config = dict(
    n_layer=12,
    d_model=768,
    n_head=6,
    n_kv_head=2,
    head_dim=96,
    d_mlp=3072,
    vocab_size=32000,
    activation='squared_relu',
    norm='rmsnorm',
    norm_place='pre',
    norm_eps=1e-07,
    positions='rope',
    rope_base=1020.0,
    rope_fraction=0.5,
    qk_norm=True,
    attn_scale=0.156,
    bias='all',
    tie_embeddings='early',
    parallel_block=False,
    extras=['local attention windows', 'gated attention'],
    init='uniform',
    init_std_qkv=0.0291,
    init_std_o=0.0,
    init_std_up=0.0291,
    init_std_down=0.0,
    optimizer='adamw',
    lr=0.000672,
    beta1=0.9,
    beta2=0.99,
    weight_decay=0.14,
    lr_head=0.00582,
    grad_clip=1.0,
    warmup_steps=405,
    schedule='wsd',
    decay_fraction=0.412,
    decay_shape='linear',
    final_lr_fraction=0.0,
    batch_tokens=65536,
    seq_len=2048,
    doc_mask=True,
    train_tokens=725100000,
    steps=11065,
    dataset='wikipedia_en',
)
Each number is 128 + 32 x the weight over the matrix's rms, rounded and kept within 0 to 255. Layers, rows and columns count from 0. Numbers have three digits each.

# up: layer 3 MLP up, 3072x768, rms 0.042, rows 2229-2253, columns 512-639
# down: layer 3 MLP down (transposed), 3072x768, rms 0.0387, rows 2229-2252, columns 512-639
up2229:123115213108112166137195163065092080140120138126111168113107049200124143120134088124124115120070121145115165150120161173128129137133110111132140107112147184080121128129098111135104149135088168083123106124117112110183145108111152131147146095134128128190150114161094142158146131177120112119136145171146110095107129097109155085133084137136132112110168095090138106155088129133144147168126
down2229:103116083115106112110123155086114121121124122121113100161170176098177102155091195123154124050093110152120130190097209127098137163146076115109070078093147113103157108151129102119154098064099085158139176061099134086104141114114147139165050124133143111108126112109130145177123073074126104064138186141114106161139145127111115158153121107119120059090145181137166099102141104142099140123113
up2230:078129124127140133143169111100161157151104123151156127047142116153103106121145121086127103195137124165171140173124102081101108133162098145169091089107128129144089107124109174124156116126099128138131150120117116141110133101090164111112182154112148136114132145080148117054116118148097105098139142155125150132135176116148123122150138143074127167129143121132158102081119160107136075145085
down2230:162132121156132144158126119118100091090166138126089159155105140118084127121101088088152129157119092127129140121145150159148087073146177106141155116108133120168109177102144094107135150147123136144121150112181154129109075108158161103130098124116148139119098128166131115143152112148115120102106171111132165114223106147070133182161121120169161104149175177141153147142167165149104169153113
up2231:184131103168108073101158112147161156131117126155074168078239149089186112147213083136111082177176149153115105102132173178150114131101111130139080088174089075157160090129091152168058124156158182089157126079180151055134111048120129138191108148152121084112142170151152107109126162162156107084097122114076115154109175127101103068193116101153175125089110166155135091134180212124140085117099
down2231:138172147137120110110120028055159147091095077157132115087130104070081134146153156062126072109131139058060134127141136091171139143140094137092119159103121133158153126138095125099143179116165161216086114121120141098153093092172052147140153142089106117171140189101123123097102119179155146068117136111189178107158146081111145132093054131188217093124090116167140137164204135148109164133102
up2232:178124111092127109112109165094149092097111144092088132110145082127144146116162107160114156130120124118112130130133165052130106142130150134083078083161166113130157098113109136107120184168089136171155114152078113060178145157093106107157109093161093133215153103168102160155085131182090091150179138105154074119191163157110068141140142169125097128098176129131158105120141139089139143165180
down2232:141163096124119108101109137117064137101118113103153123095164116111103167155175129143130129043108104109121158122138158113056114119126181146103140111057136165120079117135084114138147135121165146196124151087094109198121108169142101145128073181121067097129099140101140109110128094199084130153134132131100164125133174144088171117130081125077149163161128152109099129111144158125139127170156
up2233:111059133149111099096135170092161124150086165103133137168164055140091109137130083160110199141168093083109163149107149136134174085050136131090166147091141089201126185139089141152174138194159099169132155161103172143146128119107111147122107131111162104118133107129161133128198136101134141087172088133147107127155139115140157060080188086135139118124079164078125102162164169093175067153119
down2233:105072109147132119121189090084129178152081099108097062123075122138147183137109096141094130115138114162076152134083169139141099138131171129132043119151154109131150090150084106121103151127170196082106112106132111114106228140180173128076124127193074064135068129126107145063108150165108115112108152105120092078166074135106148145171091152126146131143179190115122110139134111094141128154151
up2234:107137163165183165135159166102131080140092090186131089148090088061105104103104145095123086117172218087092121138153125176161129124155117084101131151155113115098114067155144132076124099136131104146123128124196085149169115157153099109190139112157128092099192156139165115140132177192171156162119101128129095070186181207118159112149114157105113124104148067158087171191117168103192127140116
down2234:127153174156178174151164106152106130121160085130086116122119191126145148129170114057081145174117216078185174202187117105159122086141140115117187130141101127149139165092118103130149073111180171134077102110096101117144122136117160167170175105171084138081115082198163119101090135131111084146093166097122115066151088146113135122164091177114115042128182112180127107125165154091049125165128
up2235:189110152127142107107138151171095120076123138173102100123141168137160143172101127104156193098144146104114133146169100112070128176143112106135063111087085171130179144117146117158167158137104102110115137107136119152138098077129072115127129141146113057162134090164124096119154140092082108151159060125088125117172117090091127161118108134132153113180163158126103124129117144078163144102138
down2235:143136133149133087092169103153146107129187199158097099054140130152102118121096140151156132151126147126124108149175149123132143160147102096105197159102089181110177113120138150163103146123103122104099149193068102140098162101181053080184127201115139148155092119145106107122142122175117103193123087131146107151078101154118094133101196148108147079163106135131094156175123115187121153148150
up2236:116107135144128162113125100083086176146135095095088104168137144165164100185172176158162093175130107167062086196132134120082102072091092154123168114121214165137119148116091119200110133155180122151071139158128104145124096069092100128191070132171067098101147120160085108105164132103087154111132060100163159075130091137053134132159041117111110077167124141190099118107125128072159045113164
down2236:087091127126140097121163080124142120121115090138115137112132083199117095151183146123058087084140108185133035194108127097149154170115095086091138144168118163169156174067115137139152143116159162140140173117167119154114123107156157128114176131116143161119096105151120122128132119087102157159041106109181095126104110112120067108142139124064136153163139082139182112130196191169194156124128
up2237:134155166105090147073115091171068132128154131157125076144162087155108131100113114111087106124191106098113087107132094105128106088080147061102157133143153132062125129134158162156176174133153090077175107117140130157070087130139102083119133125163138058131181157142201105179116140108151093136160169139124155166190174101127113099110115125181160069184094123143098125128147193052108101055127
down2237:169103151097143118143152212086161107131129188108117105157162119173177114138094115150076183097121145072118099190201119181135146123088130143110092105151109067168130089101158063141069142123114103115065125139103112126139129182102132087155121113124039119092144148121145139136104100142168118112139175057062118092112135141168101030149117169093150145186126131134104119203169144172159114131170
up2238:092141117153132098155114138151106168157127156166128148163148133151133154118167143123115156139134147140145128083113172143084110125123099144121133196121155151089118089146114132152138082128162124093141137145132152120092202075156092107116107100201139115131195118128088131120125152182134128129115151167175122173165103115153126087177069071129148162111132089184157097103165137116146134109178
down2238:175143089150127129168116139137169097099147141139116109145078141167121139116171111112120137112140107100068128088166143118136132144135096144069153074091164057104136165146101158135074134183134126139145082094112140058146089164128174097132164167078166112120117137098096156141141110134113105157088096124180134104125115150121103182127075081091146094093077114161146114167055124106156123119172
up2239:153091148137091106034111137145085081131095132125142151104183152126190112109190089153106144148103158118082111132142126107156142108140104146126131121157130079109146169171174111078132094187165167126095171200113150164112086166161117123114137136126094147118143126109129160169119160152130151117135095178095063112137117109141152144129114071171122133173130172098071131193079165162090129084083
down2239:135142091186160130128134122136193106124153133201087116178126140174134162137163163154170155204064187086096135105172136136100088096137119142154115136103100114068072080212119088133050121063133151161161144206096174107153074142144188162147116107142230075110124132080150120178164136170099115135146132162123119118130167175105128147106154096107123089174126080068096174112138105195167151137144
up2240:120167153113085100134119141131131064130152119141094196145147121118095119073137110115132148154084189173120108130179123055136130139143149127141109168149160171053111137082119103166134133135184147116103114077097109068141140146113112141137146193124100109122129085152123130121093151169135103084142101156081167072114089085155120146141097126125123116101141107121097078165099129057115113128152
down2240:168154057089131056121120150108123181178100124146107133127146152022113141124138045148153127174156049130093136110143166131145130119117097184101130141121149183093152134137120137120060139169133126176114125114063193130114185119153151087123099123098086146172100099135114127093131111169127123100097053101117146129159103078093140167121202139127089119112138136132134103165115126104139095184117
up2241:123099137163136072096069168118114111124099103170098161056136121144146149125132136138055135114175116131111148122151134115141129118063121120103105129133083125163138103147147143090164134147125132113167171147114150117085155171140111098092130149123084170111147128145105110097144135127096098126127130170146100109162112072084124069146123078085183147099113166133167146108123081111166130082122
down2241:056099168160078113102111108088164165122124122149142131120116122103138073085148150209184105080140104156096138136108095132151098085167137149138132139144105150160143115123121105143090135115148100176170148134148144137154124058187115122107194125144174117109086084117107067106180088183143123078108150088103112130135102099170146132160133120119124163131115149116136125158126129155111161108115
up2242:139131122157055144106111128095119103102125158103146159147079119134167168122169090101100104112117171113085134104172114094166066136097172066088176098120094129125149102163155114107143116188141148098149106145133106087091130143186092129158129097105094209167194121073190107116115102160160124116082142122122130136104137118099148100067108110095159109080101192153104098126145177117118121093094
down2242:172180112126159110106162113128137072105167153136080168108111211187155186105116161118128137218149083062146105135136085097076138143183117114144152109142177183135105072191102103105090133110116147120083165119114187189175081102129161131125112086142127098178115092167142119069181033113145166152137127122124138147132127125093087076173132119103113131118136139107144129100109114101108151085149
up2243:124083127142169153121077163132051153117139125132157153074154136086123077138143161128117111145161167122150153129218179106061133139138105118118162146091130137089154050121119169097127088134151113097151137213171109201120112118141106142098153112093148149141148137145149163059133165126091139152101065127096109153142115184116223186142178148065109114074112144159067058137109147109149156148134
down2243:123165167204131124167125129132134123109126090032207069076153079149114101183113097153151126144147168160080141157133199149091113128146094116175131104136149087189161152111098108158158113144158127139177112119131157156124156131154124125140116118152168156104139151114157159101073112065115156110162131138074165099148106145160121100133132184096154137146179181088125105136121157072123151158185
up2244:105150139096096145142120108118123124143151134119126125074115102163143118156111114094106152167095118140133198144180102092102142077149131119143087121126141162116134098175130101146120106126150167015167128149065105108140135136122062136104099093111106173093136148112149166134098135132110127129146123136137115149124100163130166122152123092140158138110158133146110126082156138112109120095109
down2244:164147174102107125128063126130119126101114156130075091145100073113097174106162105165129137153119119104109122095064111124121081099125201102081115101132059123159080118143118118132145166174149078164137174120141105142173126159126087127151161136105104148087126130177134125187142132147076132130078090130110149110149090169152121193124091121078133140091174123062152141102151087134145205059145
up2245:151156108164110171130059155149137107129144130122109187059129137206146111127151162199098165112089049091059145130167134148166069107071159111147114132068115064093121086087180142118167120077153122092123200130124143125142157085125139118119150106115129088099130133046088115059137087095141126143110161176099145101189188197116147104118057104132148111169133117142123127151095127120108136110088
down2245:114163137219110126162111105166174145122149107170090133108133083125166110135208146135152234151068135096107144109137163137186119120236176136081131148167161153111093102120159169158100082118147126106104120138107117119109118095154119082172174119085158144066106171105076161088099150176129136145147068077091163101091137150121103127124166103144091136199163176133093141103070131136110137074090
up2246:144133113099107111083137120178114159042153089108077162116106166128173091090140127157079120160139170158084142139163168108115140197089213173104132137111082119118125096142149134152152186143173102139223129134178136112136173155159061152077131135072112169141205179074168107064132129119137126140138122145077112183105083089120112102144115122171144098090083172146147114085182124101133137112091
down2246:132155128106132082143142131103048192091146113093105099125146190065124139129104107120134152181120136107124158112130137129150093107084169153118120162132091172121085125120109129124085152106105171179177083201153111097120083049143087148079145098126094122130147105151142138034054137155140176089135172107108123121106158125167128110207114154183142157138182159070185149155158131143082097129143
up2247:127154159189136112105164131098132102175120144138115164135172177111105153092180163123100098144095125145105144117154134125167216179117134080129061141128111187141153126101121140137142154139083107157174135173165142131144141104125173142105142121191096126149143118100179167151067142169124101076057171182114161123138153132090107102095099141151140114097105114181113116130115084081182126130134
down2247:097114163194116138111096125050091062101111182169107138130162126119044128161151194151090104116112159159108140103144132160150145156137144103117126123161125153117125144095131075195128147095164121118095090127123136065130095121107109095131119094084123152156100108111118071158093143126115125159140166161119148130094115095140158084129163131125132032123172058152152131088135129087124161154080
up2248:180176120152139105099083090106096145107137060172151182114138103061157128138185135095120112174147133151135135113173154114157119101105122066129111068132139071134123133099142139133191149162093159100164115172106137090183172208160079145108147085172087113118135145168123061054119164091098099097135156184136098128209157149127194101105118092077177142127139140115172115130105159119116119123100
down2248:118138070107142161147160145132166153246115142121147090118082123123093100068150164166121118127144124148173093197112090120143110143176171134023075127070128143094049058113110103184136070153112112115094147115126157160091092106055108148124136159170052097180161172096176153166182077154147130110082138081086143159079077126098128165162135138175053125117163150150106142121099106130143149107128
up2249:129199149147129137136150167115126169086104133138144162135122123075165184168130120138104097131098118096124121100194180123148162151152100148095058107144121108051103110041099129135093139112057129107128131131152142176154071088139130149144134125167124089114191112128088140142149100124120124121114109185100059106111118145115173163161137156078109122120066149057051154144191174123096200145154
down2249:163149111120113149138115175142154136126094053103130146131145121152155115092128149123161140039136143144109124085138143154174111091138068074149072137130098126135131119118167153103155157164152078050097157133186150120181149214124145123096089173095141131131133133153151126163107135133128110142210182176180052111134130137145070125095117106126174166121135147122155123188155147147123086113173
up2250:152176142136089150139113074195137123090124116111086108105111094127129140161120123107125120106179160142070132114143114077117133134163089149128165137114159132114144119159102152128192143079163087101150139101172135085086102174130132132159119153063083133094161127071157127098068174130118104130091081121055153087172141107062133140090148156157131101133084103165121113114103138119212097147199
down2250:117159113209108089105102157088080123124080075116142114116200135118111134074142110164154122102138128122156114099120121136142088128119107150131202144123132170096134108158153153170126187110146175075127139130176093156114091119150112146091150117130074109141118132094123158150120083100132072129045083120090073091096143073103186081120083105137145122071165150134133119145113076106106158161176
up2251:170196147130183195119113170133100135176131113143099206128130119119129147165145134042102190066140053183160179148132103135122199129141107110189112150080093145122144078084155126138108116175163109137208102099090128094141146171107092088087175162128120155127155114128183101148110090121131097127134189174090133133156211066094162099188165151128114136106126138130121063146119143088149156120155
down2251:111109140177170104161123095173201097114149146119111092112155099086121170144097163085135121091147112115079171126099119111139205085163103125128087131161141124100146122131114103157079167103142076139145133154141116066082107146112132150123064113124119148156110152163120176197135112073112126172122118112127052124149128149171145158158187094106092092097116166119132123144120187143150142182148
up2252:147143151055066100151080147097144081106115157104112139150151118173106111115166161094082122098150128163092140108173120110086134104125157145144142165159128057126094120143105106164118108115154159107137173159098168179136050142095167131130128106201097122160173091096202167137142189219087091133166112129126109188150124132146148088171098103167135132127116099070138067158082113090097134097090
down2252:106124164117100170167072106145141091092104119072090144166153152133149073088151158131150090145138164127119125167134083138133179080171159121146143161181108093157158097083127131164133140145153089120095116167062116128067144119096144127154121168113128135084125142144126123159108171106137160059151197075166109183101097129145145143111143126102157182106163111128115066126063110177138131089141
up2253:152124158114080136064051139089137212089149125104157128123095125087164086094143099117034094104086087106109176184134141063124114148082158133113092035113072111121152154128159130041149128172156109139119123124121132159116122135122146134170122071132115119169156122161098132163116161154151124158168131163164136100135163130112081094072118046064125167092111120107104166144172115150158113139153